config.yaml
qk_norm: false
bias: "all"
init_std_up: 0.0236
lr_head: 0.00792
decay_shape: "linear"
steps: 3054
Each number is 128 + 24 x the weight over its row's rms, rounded and kept within 0 to 255. Layers, rows and columns count from 0. The size above them is the row's rms in percent of the matrix's.

# layer 5 attention query, 384x192, rms 0.22, rows 280-351, columns 96-191
size [110 101 106 117  96 102 102 104 109 111 106 109 109 118  97 101  99 110 119 109 109 103 100 105 108 104 102 102 102 105 108 105 118  97 104 109  92 103 114 102 109 104  99  98 108 107  91  95 112 104 109  95 100 100  95  95 101  99  99  95 101  95 101  91  89  95  93 109 106 114  94 104]
[[ 94 150 130 134 105 132 132 160 152  79 112 150 117 118 141 107  94 151 136 132 122 138 110 158 107 143 163 163 135 135 182 155 131 128 136 109 156 146 103 134 129 100 153 143 149 171 129  72 115 175 189 102  82 143 152 129 101 154  59 131 130 133 124 117  97 104  99 111 116 138 111 149 102 119 126 150 145 137 107 134 147 118 117  93 124 186 122 173 117 164 129 128 111 152 133 149]
 [134 164  91 131 104 112  91 117 149 156 173 110 200 123 161 134 123 200 117 160 116 132 200 166 122 119 132 107  85 122 151 105 109 155 116 127 142  91 125 135 119 137 115 146 124 163 122 126 127 117 113 114 160 167 192 114 128 147  94  98 136 154 116  89  89 149 106 137 110 166  97 129  70 118 104 159 164 134 123 106 124 166 117 149 174 153 145 115 108 168 144 158 100 137 135 129]
 [105 106 130  92 177  92  81 102 128 149 112 122 155 111  84 160 116 124 132 112 101 105 111 112 166 162 142 123 131 149 100 127 140 119 118  97 127 109 101 146 129 150 135 119 124 107 177 107 128 125 156 118 147 188 173  89 125 149 135 129  98 168 129 134 106  85 157 141 114 132 160 147 128 158 113 133 165 114  97 134 135 126 128 158 149 162 122 139 117  94 115 127 155  75 142 117]
 [130 123 147 125 138 126 133 123 168 147 137 173 137 114 141 121 128 127 158  93 150 113 100 125  95  81 157 125 130  96  94 143 165  93 146 183 101 143  97 126 117 153 119  99 158 134  91 138 190 139 110 110 115  82 128  95 160 120 139 106 175 149 128 124 155 111 139 133 114  91 101  96 130 129 123 157 119 124 115 106 141 152  95 129 103 124 107  93 145 147 127 116 127 135 146  97]
 [173 131  98  85  92 142 106 140  95  84 114 113 154 126 148 165  99 153 160 100 114 125 101 132 161 109 134  93 152 130 129 141 126 103 112 136 105 110 146 141 160 110 128 152  87 179 133 106 134 143 179 145 127 113 118 125 158  87 120 132 119 135 119 109  96 129 119 168 121 115 118 140 109 170 133 113 108 124 140 111 131  85 173  92 149 160 140 129 112  91 162 123  89 131 136 189]
 [108 162 139 171 100 118 100 119 113 169  84  97 112 135 153 156 130 141 156  96 141  99 138 120 108 161  89 145 142 156 133  96  63 125 127 154 122 136  74 140 104 115  91  93 121 130 117 132 105 141 159 133 108 133 129 142 134 120 103  98 136 158  83 107 133 159 116 138 134 148 152 125 163 170 163 139 129  94 112 137 143 122 107 179 102 110 165 113 167 156 120 119 146  78 130 130]
 [134 138 107  94 132 110 155 162 122 110 122  88 149  95 130 168 122 148 139 119  90 122 116 138 129 107 161 100 149 111 163  97 117 131 142 123 155 145 105 133 149 135 162 117 114 107  97 118 149 178 131 112 126 149 130  99 128 160 144 142 101 126 116 129 143 134  92 173 109 119 100 143 120 129 184  98 136  60 113 117  97 139 136 156 131 131 120  90 139 143 124 125  96 165 183  92]
 [117 121 160 106 129 131 157 144  96 150 134 154 124 147 109 118 107 161 142 179 135  94  90 118 136 141 141 130 110 118 116 177 136 122 124 137 101 136 104 146 120  64 145 142 146 135 118 148 138 132 130 105 103 121 151 128 142  95 103 121 132 167  91 152 154 125 125 100 152  90 129 136 131  92 101 148 117 128 132 143 140  75 171 113 145 151 130 140 166 111 134  92 111 140 136 114]
 [158 154 100  77 155 145 141 132 165 145  95 164 116 166 138 113 101 106 152  90 150 134 136 101 116  44 197 122 109 130 120 105 161 128 136  97 103 117 115 120 165 113 134 160 161 146 117  76 176 107 154 116 104 157 105 134 135 164 131 132  98 136 130 123 120 151 124 123 108 101  91 111 115 140 134 108  98 159 163 139 151 145 110 125 108  98 129 128  61 106 142 114 136 173 132 148]
 [108 128  66 126 136  91  68 129 139 136 137 159 131 108 126 121 128 128 130 166 162 119  94 130 136 103 159 137 134 148 135 104 110 122 102 111 141 139  90 107 132 118 145 106 141 136  88 133 154 146 149 148  96 118 111 148 101 115 136 119 113  93 119 154 117  93  92 112 125 139 111 135 114 159 100 123 180 133 142 109 134  54 139  63  72 105 153 139 119 172 138 121 138 135 121 148]
 [120 120 128 108 133 154 125 150 144 160 123 136 135 132 101 141 105 139 104 149 149 162 127 112  99 143 174 108 107 100  86 115 170 160 106 162 150 162 137 135 140 152 107 141 165 162 132  97 132 159 117 144 140 123 179 129 126 114  98 120 121 129 125 135 131 151 111 144 103 130 106 107 156 126 114 138 128 143 113 109  76 140 106 117 115 101 169 175 156 153 107 112 144 138  90 148]
 [162  97 108 132 151 110 135 124 128 126 114 125 147 159 157 172 161 108 156 181 156 131  85 112 132  48 129 180 134 151 117 110  51 145 128  93 109 130  94  94 128 131 134 144  99 164 114 128 163  99 107 180 113 112 129 164 166 150 125 153 149 103 106 161 111 137 154 114 109 116 133 155 134  94 112 109  89 147 151 116 135 128  97 149 136  99 124 142 131 127 119 131 131 152 117 142]
 [116 109 122 153 155 138 117  95 108 150 144  87 105 112  72 129  89 148 142 125 142  73 101 140  98 108 141 104 140 121  96 102  97 150 130 114 136 124 154 132 112 102 129 161 138 131  83 126 106 109 120 156 140 140 117 101 118 141  71  95 109 130 119 101 127  96 124 113 115 165 134 135 130 157  97 131 123 113 104 119 147 122 165 135 110 121 132 147  87 145 131  88 106 161 138 145]
 [104 170 156 107 106  96  98 152 162 175  88  76 177 139 134 139  99 121 100 134 118 135 119 114 137 160 125 125  89 119 151 168 142 158 120 133 147 141 147 108 126 134 109 132 149  97 137 123 125 207  74  94 120 115 175 139 153 141 157 136 145 146 129 144 172 167 162 134 156 128 126 120  81 122  99  97 125 113  86 107 131 114 130 143 100  81 164  99 139 132 185 127  96 117 128 111]
 [117 151  91 152 141 165 129 136 138 153 110 135 143 129 147 159 131 162 131 122 138 104 146 105 133 128 155 116 101 135 120 104 116 106 118 121  79 159 121 159  72 122 102 108 161 193 119 182 122 146 144 120 120 142 109 128 137  95 128 157 163  87 122 138 102 164 176 142 101 125 126 129 114 109 129  98  82 134 136 156 120 163 112 119 110  98 187 164 123 111 176  94 163 125 162  75]
 [130 159 120  95  92 107 144  92 165  59 117 132 166 127 155 116 110 153 129 134 145 137 135 113 172 129  99 103 123 139 108 137 140 131 101  81 126 132 132 119 176 133 126  72 138 121 143 129 159 157 125 111 114 144 155 154 129  86 135 102 126 111 135 128 126 145 103 104 123 116 102 157 151 122 114 115  93 128 132  84  95 120 112 132 126 122 126 145 181 116 182 101 112 138 128  97]
 [121 163 109 133  94 133 131 103 100 116 104 118 153 119  96  97 166 112 127 123 105 142 117 116 118 141  97 116 110  90 146 158 115 170 122 133 128 102 117 107  96 167 122 125 155 187 111 128 169 135 138  73 155 146 139 175 159 140 158 142 122 134 134 123 148 145 125 135 130 107 146 161 131  98 157 140 146 141 102 117 131 164 139 170 149 157 107 143 126 132 139 106 159  59 137 118]
 [163 138 115  71 156 145 118 125 123 117 136  78 152 117 124 136 144  82 131 121 135 127 122  73 139 130 163  93 147 115 136 136 122 122 133 107 104 133 134 173 123 109 121 140  93 157 108 147 116  91 105 133 105 156 158 146 137  99 140  86 105 121 137 141 123 140  84 111 117 116 141 111 143 149 129 117 105 142 112 130 126  98 122 134  85 146 166  61 130 120 135 152 125 134 170 130]
 [ 89 100 101 125 111 151 120 111 123 138 148 145 159 126 166 120 111 108  89 149 131 125 155 109 103 155 105 118 144  89 173 132 153 146 127 127 116 160 182 145 164 124 125 149 126 149 108 143  98 139 108 126  99 134 127 158 120 128 124 137 143 124 113 114 165  77 131 171 108 138 135 119 170 133 124 121 132 126  91 135 128 100  98 134  84 134  64 101 150 145  91 133 144 161 117 139]
 [108 111  77 129 115 154 159 112 110 158  89  84 123 118 141 117 149 104 139 149 135 152  91 157 175  99 129 105 143 151  98 125 150 130 125 147 131  79 125  91 128 116 151 133 141 157 110 132 143 144 136 160 105 170 155 135 101 113 126 103 122 112 106 126 167 138  73 122  95 134 147 121 133 131 110 115 155 140  89  75 145 115 138  83 165 112 125 123 150 118 127 115 117 132 114 150]
 [185 181 143 138 144 143 105 112 132 157 132 124 167 120 167  91 144 135 156  90  86 133 139  98 129 166 122  93 131 110 121 106 153 140  97 137 122 106 119 115 120 104 128 109 166 169 112 153 116 130 126 107 124 103 116 104 134 158 141 127 139  92  84  99 181 161 149 119 155 148  94 108 119 120 144 163  94 127  92 111 140 115 118 182  99 120 117 107 141  79 137 118 181 119  77 135]
 [133  97  71 130 170 144 135 118 165 129 121 114 129 116 127 141 105  92 123 130 113 128 100 107 144 145 105 173 148 137 128  99 123 111 145 125 130 111 102 177 145  94 155 179 105 147 135 167 135 109 105 103 108 139 110 111 139 111 147 121 118 139 115 133 122 140 140 138 154 128  86 101 159 133  74 149 156 106 106 128 100  87 163 166 185  84 100 104 175 157 160 116 167 123 123 125]
 [ 95 135 127  89 125  96 111 147 160 129 142 141 138 117 119 119 154 147 124 109 110  98  90 140 137  89 103 103 124 148  84 116 143 184 112 107 138 140 105 141 122 150  91 145 138 111 122 142 120 102 129 107 150 151 161 134  84 138 141 116 134 133 162 111 115 139 178 136 127 153 173 103 160 126 131 125 103 167 118 134 137 145 118 114 142 148 146 132 134 138 120 148 141 161 153  82]
 [ 90 134 115 157 143 121 107 127 130 174 124  91 161 105 137 125 132 133 132  96 124 125 173 123 126 133 170  96 130 158 153 128 149 129 103 160 114 142 116 154 130 170 103 104 139 122 146  98 131 117  86 115 150 141 163 173 157 118 118 137 131 129 148 108 120 146 133 121 170 132 134 118 126  96 146 141 170 175 109  69 136 151 108 131 153 125 128 129 118 140 145 143 135 186 121 135]
 [109 140 108 102 105 140 152 136 164 114 132 130 116 116 163  90 104 114 145 119 128 161 102 138 100 178 135 127 139 144 141 148 146 120  96 153 122 119 169 105 103 146 162 130 166 144 137 100 118 134 118 115 154 103 143 136 103 171 109 115 150 121 142 144 122 126 136 129 142 123 150 101 100 188 173 111 189 217 122  84 153 143 124 118 194 115 138 126 148 136  93 130 126 126 176 167]
 [155 130 139 176 137 118 139 131 164 137 123 123 139 165 133 164 141 114 130 139  93 163  93 133 121  72 133 116 123 185 128 100 131 102 101 130 127  89 139 125 153 119 126 143  82 126 115  71 135 136 136 106 126 138 156 107 168 188 154  79 137 137 149 132 118 108 161  99  97 126 116 147 130 139  90 125 126 154 193 146 129 147 150 128 118 100 123 137 139 137 177 140 151 117 106 158]
 [131  97 138 178  99 140 127 137 143 143 108 161 131 158 129 118 138 163 118 153 177 130 121 142 151  96 105 112 148 142 116  88 103 154 128 122 117 133 154 118 131 117  86  96 118 151 114 134 139 132 133 114 145 136 153 156 146 113 150 159 123 144 121 132  51 154 167 134 123 152 184 115 126 138  97  94  96 130 126 103 128 109  92 132 102 116 171 144 122 117 122 103  89 114 158 125]
 [152  83 142 151 114 136 149 122  86 113 138 150 134 125 148 144 133 139 169 170 110 136 126 156  88 131 157 136 130 130 137 127 108 159 103 101 145 141 124 117 114 120 140 145 109 146 120 132 110 131 133 134  90 117 152 100 142  91 135 143 129 161  74 112 112 122 137  96  78 135 135 142 109 165 156 123 158 125 102 131  66 161 128 138 131 134 106  94 160 107  94 117 118 121 126 121]
 [ 87 131 104 129 126 101  72 116 115 132  88 166 129 126 150 130 123 112 146 126 144 168 166  73 121  95 106 120 142 129 156 135 141  96 117  96 147 182 113 103  91 163 140  94 151 136 119  98 146 189 125 134 119 151 160 139 150 138 115 119 112 161 124 126 144 175 138 121 145 123 107 144 111 153 126 117 109 162 115  97 171 157 153 100 130 137 133 169 134 126 145 140 125 135 113 175]
 [120 122 113 142 150 118 145 113 136 154 121 107 153 143 160 126 138 126 138  89 130 106 154 134  96 102 134 111 115 152 117 124 116 128 145 129 167 144 158 149 105 154 152 163 133 138 170 154  99 161 162 149 156 131 119 125 175 186 122 125  92 178 122 139 118 117  99 181  98 159 109 150 120 100  72 175 125 138 129 108 136 119  87 127 148 144 118 122 145 143 122 139 163  97 127 137]
 [136 118 130 131 162 128 117 124 162 137 122 134  95 160 168 129 118 148 144  95 158 131 135 126 114 149 185 136 107  92 153  83 148 171 159 133 150 110 161 122 154  78  91  85 134 131  92 150 152 111 120 109 142 154 131 152 134 145 130  87 113 141 163 125 129 144 164 125 149 100  93 109 119 139 139 102 159 119 113 123 181 151 111 118  82 152 114  74 153 144  70 106 147 122 113 136]
 [146 147 128 188 112  95 131 118 142  98 118  98 122 118 117 125 152 157 140  99 118 106  93 159 129 112 174 164 145 181 124 140 107 125 138 124 132 146  89 130  66 126 161 135 133 152 137 127 151 126  98 153 120 126 102 132 141 138 135  97 124 104  67 143 113  80 132 128 154 152 135 124 124  91 137 142  90 132 169 116 138 131  98 108 147  90 127 167  84 156 114 155 139 131 111 109]
 [119 102 113 123  96 160 149 143  35 134 121 150 118 148 114 145 126 122 156 146 131 112 109 121 170 116 126 140 125 121 151 132 139 151 102 128 126 119 137 111 113 159 155 123  97 119 121 108  85 163 148 153 126 125  97 139 156 130 140 111 117 109 109 126 139 137 129 121  81 166 138 151 128 127 117 144  86 106 106 138 140  89  91 141 106 172 136 149  88  79 119 129 150 144 143 147]
 [119 119 113  88 109 139 158  97 100 151 133 144  97 162 195  69 149 185 113 107 129  97 142 108 139 140 119 164 155 138 123 114 124 121 152  94 128 162 152 148 131 108 108 116 140 124 108 133 165 105 124 110 153 156 173 138 140 108 127 122 128  66 132 115 117 146 138 161 143 122  80 149 126 143 106 149 125 169 153 126  75 136 154 169 136 152 107 146 126 138 136 176 134 132 128 107]
 [175 140 136 146 107 117 113 100 176 110 101 131  77  86 135 105 131 147 144  92 108 152 137  95 143 127 113 129 125 161 125 139 131 149 108 116 159 105 137 125 145 164 144 103 162 149 134 118 118 119 178  93 138 138 123 148 115  99 146 125 121 128 100 131 134 124 120 143  70 111 124 114 172 104 161 146 135 105 110 134 132 173 160 149 125 109 160 151 118 164  93 128 113 128 153 115]
 [148  98 121 127 143 168 151  67 106 129 104  95 127 123 133 123 130 157 132  78 103 134 174 105  94 136 130 100 121 120 107 122 149 171 148 142 137 107 127 152 171 164 107  98  98 124 158 152 131 116 103 103 140 133 149 125 130 150 112 154 136 135 113 125 105 106 163 131 148 126 116 130 126  83 187 138 135 116 112 125 145 123 111 103  93 115 111  90 136 117  95 156 102 145 138 158]
 [131 150 129 150 101 126 129 133 114 132 129 130 129 143 110 148 132 119 140 139  95  73 131 111 124 151 135 121 180 123 112 127 146  81  92 145 145 118 137 152  62  86 100 170 140 138 154 113  82 118 125 136 110 131 126 213 130  50 136 134 148 130 106 141 114 111  81 166 125 120 129 131 149 107 151 118 130 123 135 107 111 108 106  92  99 138 110 139 187 154 144 152  82 126 127 103]
 [195 130 132 191 105 117 190 130  78 143 119 131 141 144 154 134 105 130 135 143 106 113 115 134 142 134 100 117 124 111 132  79 105  80 141  71 118 104 136 112 155  80 135 135 136  84  88 166  75 126 139  88 102 154 123 104 129 147 127 136 112 112 139 166 157 158 120 135 143 126  93 118 114 131 113 101 165  70 141 150 151 115 140 134  82 124 125  93 113 119 137 146 137 111 123 147]
 [151  90 127 158 166 135 136 168  92 138  96  86 137 103 133 137 142 110  92  88  99 101  87 165 128 155 110 104 142  98 127 108 111 140 119  79 119 115 162 142 154 112 134 147 147 155 130 124 164 139 142 101 136 132 119 131 108 137 104 111 146 169 143 123 113 131  90 107 108 165 134 116 142 109 132 112  83  75 121 119 152 112  69 147 119 149 142 166 129 166 155  91 196 132 114 145]
 [115 158 115 114 114 180 126 118 128 107 133 175 137 132 160 169 169 144 102 143 113 125 129 109 157 133 120 138 126 116 119 117 133 130  78 109 142 102 129 123 166  96 137 145 135 122 152 131 132 111 141 160 113 118 129 174 156 137 164 131 109 177  82 145 127 130 110  94 160 113 123 160 126  93 112 100  89 135 134 127 111 124  99 117 107 127 161 151 147 175 139 122 166 106 136 147]
 [ 89 141 108 117 137 159 125 104 143 150 127 148 134 128 144 112 178 150 140 127 137 116 127 124 128 125 108  87 147 107  68 116 183 137 135 140 107 109 102 131 145  85 116  99 143 135 128 141 172 131 146  89 108 141 137 134 100 125 132 108 150 144 107 104 115 110 144 110 157  87 153 130 141 118 135 141 172 143  91 120 141 100 118 115  99 115 153  67 148 149 125 121 111 133 123 118]
 [105 135 104 108 158 131 115 146 155 108 142 135 131 149 131 121 132 122 151 135 125 165  99 100 131 126  76  98 132 117 144 135 152 119  89 159 151 135 118  93 109 141 108  99  94 140  89 133 132 153 126 136 128  85 154 153 131 146  98 101 130 145 154 148 149 130 110  98 172 128 117 113  98 122 144 166 127 122 115  88 143 133 112 114  94 118 137 102 111 194 158 116 135 129 126 142]
 [131  91 134 125 141 163 140 124 186 153 130 126 122  87 139 162 106 139  99 154 161 101 109 129 108 160 143 120 140 137  90 125 134 126  90  94 130 116 171 119 105 141 123 137 170 110 143 122 152 142 132 186 133 159 132 137 164 130  60 128 136 119 153 160 140 134 157  84 103 174 130 127 170 186 138 137 140 122  95  91 116 157 103 118 119 106 132 138 148 126 121 144 144 127  77 120]
 [106 142 111 118  93 118 100 150 136 114 105 137  88 180 117 112 108 141 123 114 169 152 136 136 114 101 128 175 135 121  92 195 161 151 175 135 143 123  83 149 156 116  89 104 123  99 151 141  98 109 122 145 121 160 173  56 109 134 125 107 113 142  89 116 129 122 136 134 100  94 118 131 129 117 111 103 140 139 132 162 105  88 146 129 127 114 143 191 152 123 149 126 117 128 139 105]
 [139 107 151 161 125  97 126 133 142 144  98 130 117 128 125 110 142 161 127  93 134 109 100 169 193 129  92 125 136 162 102 136  79 150 116 129  92 168 113 104  98 147 128 121 117  95 146 117 156 132 153 166 140 160 156 127 160 140 139  97 120  99 113  88  91 109 159 115 115 115 135 156 102 119 107 113 126 119 139 183 156 137 135 167 138  62 114 141 142 129 155 119 135 144 122 138]
 [126 102  72 131  95 129 103 137 137 115 138 134 165 123  64 124 122 161 148 146  97 123 177 137 115 118 132 151 119 147 138 132 128 124  89 136 138 109  97  93 100  89 160  92 148 110 135 156 120 161 127 115 183 128  99 134  97 107 109 125 139 128 138 134 131  77 154 115 160 150 141 162 122 109 112 147 145 116 127 157 141  89 135 113 143 126 176 127 135 124 156 146 133 127  94 138]
 [137 111 171 108 105 123 127 137 131 166 113 152 159  93 162 148 102 148 122 121 152 135 138 123 102 162 127 113 103 145  99 116 138 116 132 129 108 142 102 112 140  93 140 152 100 156 147 158 161 110 106 136 163 131 147 136 124 209 149 121  85 124 143 137 150 143  87  94 124 120 134 151 162  77 129  85  99 104 100 141 102 154 114 139 114 178  97 127 141 146 138 136 135 138 145 145]
 [121 128 103 156 145  96 108 110  98 155 137 114 177 125 122  92 134 103 136 154 156  85 136 139 150 159 114 155 112 146  98  91 122 124 121 148 106 137 107 118 122 180 115 148 110 198 121  98 173 122 155 110 111 135 135 115 122 100 149 175 159 140 164  96 127 105 139 115 127 162 166 160 136 133  92  91 165 144 113 140 119 155 156 118 143 119  97 161 113 126 130  93 156 109 136 113]
 [177  97 113 185 118 135 141 163 127 104 146 144 112 119 133 140 125 138 132 135 159 144 123 104 135 135 118 146  99 162 150 123  68 114 148 154 153 124 141 137 113 160 154 132 195 107 160 100  88 145 107 113  94 147  93 141 160 117 148 152  87 106 138 146 121 143 128 115 171 110 132 117 156 134 117  70 142 122 150 101 156 119 152 138 188 123  95 102 191 157 138 135 148 137 167 138]
 [124  85 104 151 136 131 136 162 159 156  89 128 137  73 124 110 121 119 124 113 133 114 143 154 101 141 109  93 115 132 118  89 145 161 120 137 134 101 180 167 100  79 129 130 138 139  98 138 147 126  91 157 132 120 125 126 152 137 103 169 123 141 137 158 120 137 139 116  80 135 105 119 140 129 121 153 124 122 155 139 135 122 193 173 176  84 123 172 152 183  89 113 121 114 141 122]
 [126 102 149 112 127 128 133  82  80 114 114 115 164 115 122 133 147 126 134 145 129 125 153 158 108 165 125 156 158 119 119 110 144 138 157 102 121 126 126 111 125  96 110 101  82 180 114 120 124 177 159 125 134 178 145 125 157 112  90 173 152 161 145 104 150 159  83 148 172 144 159 130 143 150  97 132  97 137 114  68 114 114  97 127 121 155 124 114 121 144 137 161 166 150 112  86]
 [148 122 108 116 164 150 142 109 140 103 148 117 109 145 120 138 108 122 129 155 180 121 120 139 171 125 140 142 136 122 110 134 145 110 114 113 114 104  92 117 151 129 124  76  82  96 117 130 165  92 162 123 155 117 133 149 167 119 170 152  97 136  99 144 133 101 119 121 180  94 134 143  87  76 134 135 106 120 118 147 156 104 132 146 140 109 169 121 149 151 120 127 150 165 109 109]
 [ 93 127 163 150 150 148 148 132 123 125 153 123 144 128 131 136 109 128 114 139  95 106  72 118 132 147  98 130 150 133 135 107 136 150 102 104  89  82 102 108 142  97 126 167 109 149 147 145 117 171 174  99 150 115 124 111 114 128  92 143 124 180 100 143 146 112 161 177 126 120 110  51  97  90 130 143 115 114 115  87  93 116 129 118 115 142 166 129  92 117  96 114 154 120 107 120]
 [141 158 157 156 122 120 141 105 136 135 119 111 167 113 112 117 118 113 155 133  83  88 140 158 104 123 156 148 131 153  99 136 131 187 120 167 153 113 120 137 125 145 123 188 139  97 128 102  85 100 116  87 151 116 102 115 121 159 111 154  89 110 141  94 122 122 106 134 121 130  91  71 110 126 166 171 167  95 115 146 137 115 147 105 136 129  91 102 142 134 127 157 146 148 105 143]
 [155 134 141 138 115 147 124 115 149 161 127 156 148 142 117 117 123 165 148 122 124 111 113 120 104 149  97  92 126 127 130 111 114 103  77 106 114 155 110 114 120 135  98 157 110 153 122 146 120 106 168 163  82 127 132 159  92 112 124 156 114 148  98  91 107 109 119 112 102 146 140 145 150 115 113 179 164 131 102 146  97 150 129 150 114 122 131 146 128 145 115 152 144  32 147 133]
 [146 139 114 153 116 125 133  88 146 111 159 104 119  83 104  92 145 144  89 142  99  96 115 128 120 117 133 169 152 163 118 111 107 152 122 157 120 143 157 119 150 138 104 136 139 136 129  94 144 118 168 173 142 127 104 142 151 110 119  88 135 131 155 156 132 168 129 147 128 127 115 156 122 155 102 102 121 137 137 109 132 145 132 175 132 155 123 111 173 132 125  72 110 119 110 138]
 [124 124 106 122 134 138 148 135 108 162 150 122 150  89 193 104 165 132 100 117  79 121 148 152 135 103 118 163 151 134 160 128 114  65 136 170 103 127 167 105 156 109 135 135 138  89 151 157 136 171 119 119 124  96 116  90  92 123 132 112 126 116 143 117 121  70 129  93 160 144 103 125 105 140 152 168 115 123 158  93 132  94 148 105  88 111 113 135 133 155  90 129  99 183 132 111]
 [114 128 115 154 135 168 117 116 148 188 150 110 101 118 145 140  97  59 102 123 154 154  78 124 119 103 144 104 120 111 133  36 101 169  93 148 127 115 174 112 105 160 130 148 140 144 124 119  97 130 151 131 127 175 123 115  90 149  86 128 111 109 109 135 111 146 129 140  93 138 135 179 113 123 101 157 145 145 151 145 144 127 173 150 115 149 114 141 115 132 123 128 171 102 145 172]
 [111 106 112  88 155 107 142  96 130  85 121 102 131 105 170 110 125 142 112 148 113 143 109 159 135 104 133 111 115 106 108 149 131 153  82 124 136 122 146 136 111 169  92 122 124 137 133  88 156 174 127 118 147 141 143 115 130 142  78  88 192 132 142 130  80 147 134 162 143  87 102 136 141 116  92 126 134 111 119 152 107 113 169 142 115 146 130 108 106 136 159 168 127  83 134 101]
 [146 112 117 110 157 159  75 148 127 109 159 138 137 126 129  99 122 126 132  91 178 120 147 137 127 101 152 136 131 137 125 169 156 116 128 104 147 166 129 108  96 121 129  69 148 110 107 159 135  91 124 107 173 136 127 105  83 153 158 117 123 131 127 103 122 116 110 133 127 149 113 101 147 113 116 124 152 114  95 100 105 127 135 101  99 125 128 102 126 154 100 131  75 167 127 120]
 [ 88 142 137 108 118 122 127 119 111 149 137 135 123 128 152 120 131 138 133 107 112 174 165 159 122 147 108 149 157 133 136  88  85 115 162  83 171 161  84 149 134 140 147 136 154 132 151 115 137 116 139 179 130 132 120 136 160 140 116 142 127 188 143 134 124 116  94 118 121 128  98 124  82 151  89 162 135 150  94 164 115 190 137 160 152 121 144 139 127 123  86 110 134  95 149 134]
 [150 112 123 134 118 131  98 119 120 121 163 136 111 115  95 160 134 158 184 102 137  97 170 126 143 110 142 127 120 105 163 165 160 106 125 148 140 161 115 122 170  87 131 143 131 147 171 109  95 157 145  98 105 125 107 115 118 161 118 138 130 141 160 117 156 158  86 113 126 139  95 133 137 138 133 154 124 105  86 137 121  84 110 122 116 142 115 127 160  98 144 127 127 108  95 118]
 [102 116 112  81 123 115 118 118  97 116 155 133 157 162  90  88  99 131 115 123 118 170 102 153 120 127 103 148 115 145 118 148 130  60 168 128  96  83 146  92 168 133 153  85 123 150 128 120 145 122 148 118 165 124 136 136 124 129 133  85 109 167 137 135 176  63 128 132 141 138 130 124 128 121 137 143 128 144 115 140 145 124  69 103 177 113 139 105 116 148 143 135 101 176 102  98]
 [ 97 117 163 144 123 121 110 149 128 147 100 166 161 108 144 151 119 118 138 106 143 115  97 122 132 165 111 148 115 125 147 140  95 154 100 142 111 114 150 117  78 165 125 139 148  98 132 116 131 131 140 133 165  88 115 156 111  93 105 115 131 169  89 125 115 128 153 134 143 156 145 125 152 115 159 188 110 151 156 103 149 154 113 124 159 112 125 119 144 146  86  69 137 137 184  92]
 [119  90 109 124 128 133 167 122 150 139 133 200 126 149 110 125  72 166 138 138  98 127 114 105 119 122 137 103  94  84 111  96 151 135 102 174 154 128 122 148 147 108 139  95 111 107  91 110 136 104 143 146 109 192 147 168  86  76 104  94 132 100 143 172  74 133  91 103 137 140 138 130 126 131 131 153 136  98  97  92 108 135 108 117 122 140 149 100  92 151 138 118 138 136 154 107]
 [105  98 108 143 155 139 173 148 119 127 117 145 124 171 101  97 144 144 126 103 156 111 143 134  88 172 131 132 146 127  93 114 157 118 120 141 201 126 125 114 149 154 119  78 112 124 167 133 115 111  84 136 112 135 143 100 141 171 125 146  97 132 135 107 167 154 157  99 128 117 158  96 136 129 145 132 132 122  70 133 127  99 143 146  97 117 137 122 167 111 142 143 139 132  85 155]
 [113 176 140  83 118 130 109  93 131 144  93  86 163 129 118 150 148 149 130 131 152 116  83 154 131 181  89 148 137 174 111 114 138 117 128 121 128 141  62 125 117 151 118 145  69 119 125 149 111 126 110 124 134 113  98 140 124 119 111 143  81 165 134 125 159 136 154 149 158 115 146 132 110  80 135 150 159 128 147  94 121 128 129 155  96 100 101 138 134 137 111 145 134 136 122 100]
 [148 118 140 114 106  77 158  98 108 122 140 155 150 122  66 103 114 118 143 139 128 174 121 134 103 103 134 104 145 135 109 138 184 107 177 118 136 127 152 125 128 121 138 150 125  89 113 139 104 136 148 132 157 132 108 154 121 139  91 136 137 125 105 133 140 139 123  92 141 166 142 134 117 110 116 140 164 140 147  91  82 126 110 126 108 101 107 167  76 124 156 124 142 147 113  82]
 [137 127 141 162 131 172 147 106 121 122 102 125 108  85 122 151 111 153 106 148 122 113  94 113 162 142 138 171 165 131  92 108  90 138 143 115 143 122 151 117 143 142 182 142 133 111 155 111  87  82 123 137  99 139 108 140 125 131 121 125 141 122 108 141 125 150 131 154  93 172 107 137 124 167  84 107  99 124 181 202 116 125 121 155 145 157 135 179 160 124 138 154 152 127 158 131]
 [163 108 118 176 136 140 163 137 118 118 130 105 121 121 125 134 165 111 129 100 107 112 152  97 132 124 142 143 141 145 137 136  54 192  97 117 141 123 132 126  88 141 136 144 141 113 149  99  58 121 111 128 117 126 139 107  80 124 180 125 131 135 138 121  75 188 178 168  94 169 163 129 103 137  91 112 150 139 138 147 160 106 152 136 158 118  87 157 145 133 152 132 123 100 131 137]
 [128 113 131 118 161 142 142 119 139 143 115 139 107 134 106 141  91 123 126 134 104  91 176 100 139 158 148 131 131 104 159 121 109 153 128 142 125 133 136 114 118  98 122 127 134 150  83 135  75 104 125  85 127  97 175 127 151 107 114 144 132 129 116 161 130 157 163 149 140 132 109 105 107 124 154 107  95 125 115 146  88  45 150 139 141 113 126  89 139 116 139 152 166 113 117 134]
 [108 138 123 124 104 127 125 171 139 122 145 131 105 144  89 128 107 166 137 132 130 149  96 169  98 137 167 162 121 138  95 105 121 139 144 131 107 135  69 104 108 170 123 103 154 109 138 158 127 149  91 178 207 151 122 146 104 138 127 125 137 130  79 146 104 113 171 128 134 154 123 132  93 100 164 138 105 112 127 124 136 125 104  94 133 113 142 140  88 115 114  49 106 152 131 138]]